Weights of a small transformer language model.
Size: vocabulary 32768, 137M parameters.
Each number is 128 + 24 x the weight over its row's rms, rounded and kept within 0 to 255. Layers, rows and columns count from 0. Numbers have three digits each. The size before them is the row's rms in percent of the matrix's.

# layer 9 MLP up, 2048x768, rms 0.0198, rows 736-752, columns 384-511
101:097091127138104159154135093078150137110149077182123097123148163109128119151132139121121122106115094120122134131154082149149112118136128120134132121132178149150084102148160170150126143089113103161138102161140156121121122167082110118123105119132126129082134140120135162148155155178139103130118127098126141093128124130082135081107116123126147096126164164150117127093127117108163194144099
099:116114133150103123125098111134120087123112090160122131137089151133089144100161097117113141163093144080139110162146162113118127137137113150155115129123125113105172072107130074105113138124131156098116132107120146145170104132132148135120152114117110174132098132109155102093123109127143140146162135104139136120096156126102119120112098185125132142160152147114161106149107121142125098132120
094:130165152143128157155102108120127095119145115127148132128129132154148127109140083104121117123123098158074099167125123091139137179109115143112128132146150156141101118149122139116104159133112090142117156114160157105174142100154127122151130096142135149114142111126140104107170146080099120109114110121112115138111163116119144127119138083142149112128103111146174054132148131132148137154143
111:130132164167148120126116122083099113139094111140124140105171126087147083169121165128134091159132155152159151141118114151133085097120170106107087119131119134127114129114110143087133136085145128094116154099130113122133130149084161135131134150109133140134133143107131129162160101130175095124145140126131134098161138111084128173103119149163137118118100104086102161159103135142135086142103
093:134138138133123061099147112123138127130061146117116115104138143131104116150115128161107126123164149084131161124140104124149122118089143109115087142119129171113109144114075145128128117113138171091089143117151109165171115111143160074078143113112086119141169120136178117114145135112090119142146139107164104133138142129132142126132102099105107108135162125119099156151126160126133133131101
101:140115139137105106119098115106161151165121093156144113134126138121169109151141135100172136114150129128118140128143108171159135158136138121116137155131154135094135129148150137181085146118121124171114106112119143096114159140125146118134105124115111121150094085124158102167123111110136133100109094133130133066133143110071137159162151115115098134112111133118132103120172100107150146169109
107:135112107156092108163096145125154113093135178152130150143121128111137196121119141153124128113151165110169152125131117118123138126143090122147149143103129116135113155117090146158136147109109128135111065086119121169136123111124126155156100127138127123142114091146146159166109132101134133145179130129111131110151118151143104097093115124127147155156116155138123146152111151118137155107168
102:157074059107135111091108146138139125123113156111129105112156122165113114111150107169089146144166129120175133119121149112166149144081136150138142109120131107157113114100172151140123142087145155156148156111114125127099139117143134121100131124099132141106134137132153159121128146115101134159146111119113129135117166100130157083118119092119103140110126123113177169093115179109112143115155
094:119125144133110155105155150145164127124147124140132108109139125111170162135145136127180113117142110085126137137139148130115116137164098125144175143153133117101078125119131098092181125142150097158079145132118108171156125123143097101127142131117162103096148127126141107142149116138139128124079150125135068148128151107075174080130157158077134142129135156116101121090087088122154130153092
099:086117155124145123125117132155076150106131131155098122110161122105128104112170129146125128106176121083112120094109157121114141099097095150096090137098117138137100091114137140146113121136088134178097171119117101141148134103122124129076093133123109123121138131135135130110184090120138121140153142130117192151120136078133112094112182037126178164158152088142191143129122118124152140147180
105:120105105147101111131105142159120125110106156131097073131135133125083138083112137138087183070147134087133098076122117127186140154102108151153156076132126153136140123136141159171141123135105131135113116118106147086129155134135133123168135112185119095121148139148107145101096168138119078174150150128097097141125127173109109147137121115118133132138119088128150113146136167155137147125134
106:150134129165105149126136135131140070148131103117097146100111134128082151120122147098150131096118144142084155127106195135158116127157111155149141110083138103133134128119124139097106098097122111108130119126134156160147103141175117118118121167097122148119101164104176097134114090117126159124160126157057160146107123116092124127095157101141118137109118134105122120121107115110120125182168
101:140106109140082127114159112102180129156118155131130127134114128126099095185178141158164145121196169090097122094066153108114124125097066148128107135157108141124098104105167117157135102145119127127131169126106143105128148109138134104129134088146128132150159159114143099148122109112105127122138147137133134144118149091101102107170108079132115148129144135151148132091127129146136157103131
103:129117109137144153119131160108124106122159127108143132111104117175106162169120107117160144132119144109116092145138154115107082160134137158127116163111109152149111123141177164202140085143130134147085151133103145145136177115140123116107143087132096175166130141141125115123122140139111107116145118110144145134114099150139118140172184078135157127169108117128126128121147157117096120125144
103:094107166152101147092092117091120109138125136154154071164146131179119121168181127133140133138168102130137127117127103143133115095140148096138121149102120157150117131126143108144110162101107127146137131155102143088102102132168070125122131112136102107101115132149162171136164075087155095103143127139118106108119135092126108114128152140139122162126124153134130131122090130117129193167108
090:140128133122134105123142095140115150150114139102155165135116118105124140131117133158125114077104149188124126155091143091122171142128112102155155129141149119124122117131152114121102128102133158157142122152114129125082167176122107109136136117115147181119147108100090161143150094108132117086079148162103126106129111108123134186107089138161075124116131112122103140148156132108123081165180
102:116157145132143125083127108101149090079128120138111142140120112131168146125149113128115108137093109114091154142145113150106092106138138137114199146156132117126113131106105097108140163120115109100162104115137140136124154112146145132154105153141125107138133081111174100089156147173108084108177138181148108110119153129144150128109143145105172172122130114126151105142135157169154139095103
# layer 9 MLP down (transposed), 2048x768, rms 0.0148, rows 736-752, columns 384-511
101:167052180155162152144112149122131126121130106101117162147163159159111133139139127150168127142107141181116164134117126112058114125115111094118143116177146156132122177132124175105122114138162099093089137105105120145155114142159113128156132126093125098097142104144155137136104108174135124130156113135117139102159119140164135158110116125128156125152138113092149171111109117109122131173093
103:116150120152159134113162128119125128156159109143136146140122122137142155102136130144131100136182104136141174124121162130146181162099169116122138121111137128091148174097125109108108127117148123107127112097118130124132163117125185112162107170136148153137123116125114116109158118150092102108178129123140077119110139135117075127099117128144137139160072113098136119160116146094125103138089
090:125166095092144152125128167100123139138115105115120139090086124134129113148102127123100119131132098127141126178149092133130112158135106103144159148077139107126116113095136152166142148164155147131121128130156124128109162145106110166086093166084129130117110166111107136071117126140124096167119158114144086110145110140149139129107081164112124096109162130103147142098164146133133127131119
110:113143149106118074111103132127086124096148089159118130118130151108124114115123159116100094158139155081142121145102132161115139110097113086158125099157111126136103169105138135110154140098155101119190123095111080085121153169152140140124106130119145066137159174170097146134129139086114093120094118121161121113105100162108112053105149141181124132108126122144128179111113167126104124152111
093:131124118099148112137114154140126179153150146148130169118129126108122130170105118159114123143128136124127100149153124118150127148152158142134158121084136110141132162136101157117095100118117121091129109122103102119105140144155132088136134138122149143153173108157129142090125138062121123099127114119158068182159120123109150105124126107136140102095152136138127149088144108148132120073145
099:088151136166108095137141143129142118143167142139190110141104153137115166113129112125119157132163141151159143113093176091144117154171144152153150130097131143138143114119099098138137146113069137126108155132096127173132107136081102156107118129131083145125110127089139107100138146143113124153122153147168118100160099125106123154103110114131102110111115094094114113123127106117150150134115
110:125129138123154139144102148120170133131139110148130123157181147124131182147147144157118094113139141116128181151122128107094123107117128122112118161091111116143086102135156158124141125099090180094141105114137151112109119110124089129122124127181133096187138098114131103093100125113132110128115126066108120155116115132148110136130145134136156153127123177148136155094160130102144124145105
103:158107187141152144112117110071132063124128160117140107118122167143164075193121076100158128116142107133115158113113146141128136137147107107135136166105113121083148187148132106128107153117135171126127129111121110058077096136112129111128100131111152132183138116104124102073135091089172056146123110094159134177127122128143133123124143163149119126165112118091144112165132142106111114116120
096:114085153111147096143089115109108169129102152110083125129118145137102160101063143140061147133098157164124078172155137141140135151144164122120134123139144149097140142156148136127074122131073119065107158147151128109154109091156109114172075132115124120123127132123137135121171112120145133087152123145119160131130149130150112087156132150135153123141144102150181156123086106123101116125118
100:135103163125134134125172147130115142106108103153120142120131100150128118131090073077086150125107124130107086151119121166171125115132079133115160116127116142107183143098169119121096118124118089125130118126160126108092131108122094138144132158119119106152144138089143103110140129146161112129122113147110171108134115129130135134110132132115126116129130117108112166162119110131109137107108
110:143128160080139174126142132141136121125131151124103130156144146127105151116108134143096181119148146140117142121118124107140152136064114132151124119103139104136122164180164087144121134106156113145138134157139121116160142108123156135129066135131096143165108107123131126165108135062137097132133124164104141108125135095130139127088164121140101186105113143168155099125138157125107134140121
104:139124088118133125132112134098131130142116108151105104140142184121123148128133083116161121145084125089118113145133129147125186142134134125146087104110133093120121091162141129134125159110128081169088102122121133128133138157140150138153074124105166172121141100128103135150145149109119122121157166124151145195099172124181142117126169087175139181100113124154115124141127160151093125151137
102:118142123178161080117153106130115095151101166085124134183129143122156138126108182127141162088104156085156101121114168148142112118138128134116132119172117134148128095132147085113131115144132169107123116096114104124122113118171130152130113136148117086123153156097154109125103172129131123063122118152123137151137117134167067121134143155085140091148135121131114096124144144147101089082127
102:119148077131144109119116124128156107137110097077111119093177158142125135117165143200135098113127114164154124106079144174082097143170136108104102124079116106097103120113135099085120138135126129142130171079156118067132117158117161142085140145123124144126133105144177134171112160129161106146125131124106131138153152139176138111144172106134152107149128093105118103126141111165133079153094
103:158154145177122121112124137084077106109070111110123128108117147158136159120121137133112117095158128141080136181175095113157078131140131151146103113146127169139106131114174105112085109099131132077131104130121120164133105160138173139175156117101131113123085139095193148128148129075106126108121113129123109151101101125116156059168168166134102100132121118124145133162139175122133087110131
085:137079137106146167164135144122128114105125126125144152124132141135110141107109096131143139130126137083125149162105132141093091117100117129094102172105150164117108142143110156104121156118127133163066126142114162095138121112155159138119140099135140092172076145115149169092141188150059122126141132148198151100112148134124143121115129178164165090115107137151133111112147105151102115128138
102:134130139110142118145100087108125148176088149133172131143126141159091132130153080084153141163154129135108138142153135115156129129106108103141122134111119213164139150133158112129135095137107116154066137115091113098138086118143118135116135136106142154134135161111096156125094142106111124102159114172106100119124117189126152170150145139076132122166135098154119101106166094136132144114115
# layer 9 MLP gate, 2048x768, rms 0.0201, rows 737-753, columns 384-511
100:140109125147130148094146093163119136216122131089140134136131086128120150165081153115112130144108138151117117105114163149097141140128138121165127168140194092162087143124085150145103112155143155097172115150118123148121119120133117164107118126156152123115168124126151149094102179131131128124140099089097169143136139153142129109110104132153155106103175086127084156077126116113120146125140
094:146109108134136090115145088113123119131167140123141163092123125095141119142109142106124093059073114156139131131126121176138122147126132191131106120098135109121103049088154104182150132115129154133118121123114142137134118152105129107129132124113128133142118095122160105135156138160120142118129177139118067121128108151107104132122128153142138152127066135129118133120106117128126098139131
105:109148126105104136101117123106111122123138112132106123108153135158082122106126126102169116115114153127148114137120088119120126161111145110154124120129095139132076093117141134164138077112126151141130124103072138119080127090120170128126101111115082094120156118146138190104087099120092150135164155100178127130104120129144102140141141086100113120116158103077115100109125139109146152125150
089:123120153131120149091119137166146127125110105109142151112097143086105191127161112135152116118149136147156127134106127186111147115110122148149117129126110110095107139136079084128109110122141087109150081165158103109085103146160103118087136142121146098129152152135153125122081150138145114166120119105116095127118162136140090105155073132169103147123107076137154145127120088106146140121129
097:085153136121150104111084128117134143160095117105115135140129124083097132127149123124096140159184155119128082099150135143154134113128127140123111137137146153099122183083120141127100126111127137100081136111131087081188130122131138112143128115110148106150154143099166121111098119113151146144109076125105102122128084081114147137113126153151137152147149136170125146162139121077131112141136
108:131157161124137135136110130129105138140101112125138093169104117116103109123140130130149163170079165120129174079173131139112118106115144105131098097165125103099115148064111061060121100106137128150102083136139148112134096094190122198107152139138115162117126164104096147115056126110119130146120166119161145110125096150140145088109128149108119138113120152098128120133194109159123117127084
104:173105144174158159094094099141100139076143135084162148156140135099143123129135117101132150138070122142151155117127187157134164151147127105091136066055153118128148148183164109139106171175134123149141121112143100114097167150101129135169098168157131150141092150139100115088169154091156107137156122113117132113152167146168157093128110146111109123114087129122132173149154112119112128108176
101:116103162125098180143142128096113122127121155120146182150162094137135130149140115119118136112134146111167128137140109125144140132152112130147104138144071140174139165140130138103102134166136131119118131111102137117134105097154116112136159140139152101147118114099124120149093111119135118093160136119138103128157131126147083161175110077172128172126161153086146121090138084147135090129144
100:120149121132127164148138157152124109122098147104109126106136136121088081122122112107091159148115188118088155117179086111165142133147112110189119071145118157135111158139144159130127102145143066139138120129171139084096116082091113102115166141132126077113148157089164130138092153116131118143150123099115137147157125145104154122122147144097149117113134095102156166173106129086138155086124
104:172107130127164105136124138107131137158102120139110122142117148140143113117150096162139163139084139120143093119137086153158188126113104140142117144109157143103136081131152116145135149128125114141112139086110164169086093123129108155138117142136118101108122073132122128117118140139101098149137130141124162119109099133161108103142110106079142147174149143070127116136120133090143117121108
106:174147114190113186126115141098124101134103090111127178131126145122125134122080079134135151132086121109124101096077130119111155128079139170142150091105123122138149134142116170143135132091166101156159116145139137140106164158132140127140176154120153116112132096119116159103130136163094144112163126125102084124147084127142106144143107093098160137127076182123125152184134114159100125159140
103:132108126126134154133159122154139096133110133053167147085178132114127121159139159152144106129089112119125078088117110140129077153123118150117154133092151124119127148135160090114147120133109174059089159121176113144120127128160129106145135172128075114144159122100121160102108127142144121157162133128132150129127120120157083129132131132081132107126160140139158108139112136164143169107139
110:131154071101162115127124116126116101161104129091119149118120158138110102115105092146137152169132139155164113122110153146101123157151126129130132127098111121106149136148138121102114127093133129149127091185171113124132144118086140108107153132166099114156122139137182086089195148130142135120148106132102120141190125106158151152120160119114149147123147117107110141098161155113110106121104
102:132134109099149142149114101140119141125112124183142176130106125127109154124132140118163138150132127108108091157133134128159130132076089150137164111144110146156094156135146145107151099167131116140138097112119136161095133130119132106121112141111094133150111155127146126146108130161115148130111161103176093114121141161097161136130138150106128133142133158123159139099129160141163096102094
091:116131132135141099123138137127128099141094105102089116164124097126129136110125146082113162144135135070106110091147115142152133134124131111127128134145122123098152134084125137126128141144090161119137172160112149091157086141114148165141116136104145088095134142088106105099141118118122115126155091116141161192176125111149081162118122087146093170147146155119115121171149106163176134119158
103:118129106121110134076115126106080148171145103122142100135139116192148123105136132137125111128169145158101145113138079105135139125123112125139130174131147159153134164151102183133084118130098153165149134125089122139134118106142116090090097098147127130147195107123150129098140122103137107089120128152126133121120141133148157138130135157131149130128174141125088093128140155111179157095172
105:158160098152152142121151142151124140122129158113150139150122113158155115125146121109162130123103118143181141153166121156123103150131115118125123129116110105151124094161081125116125094134129116122145187124150150152100113113086108148124098134116087080182167113082179121099144178170122101124081117152160134127094164112139118100158133153124198127135134109107135134133105127116124081117119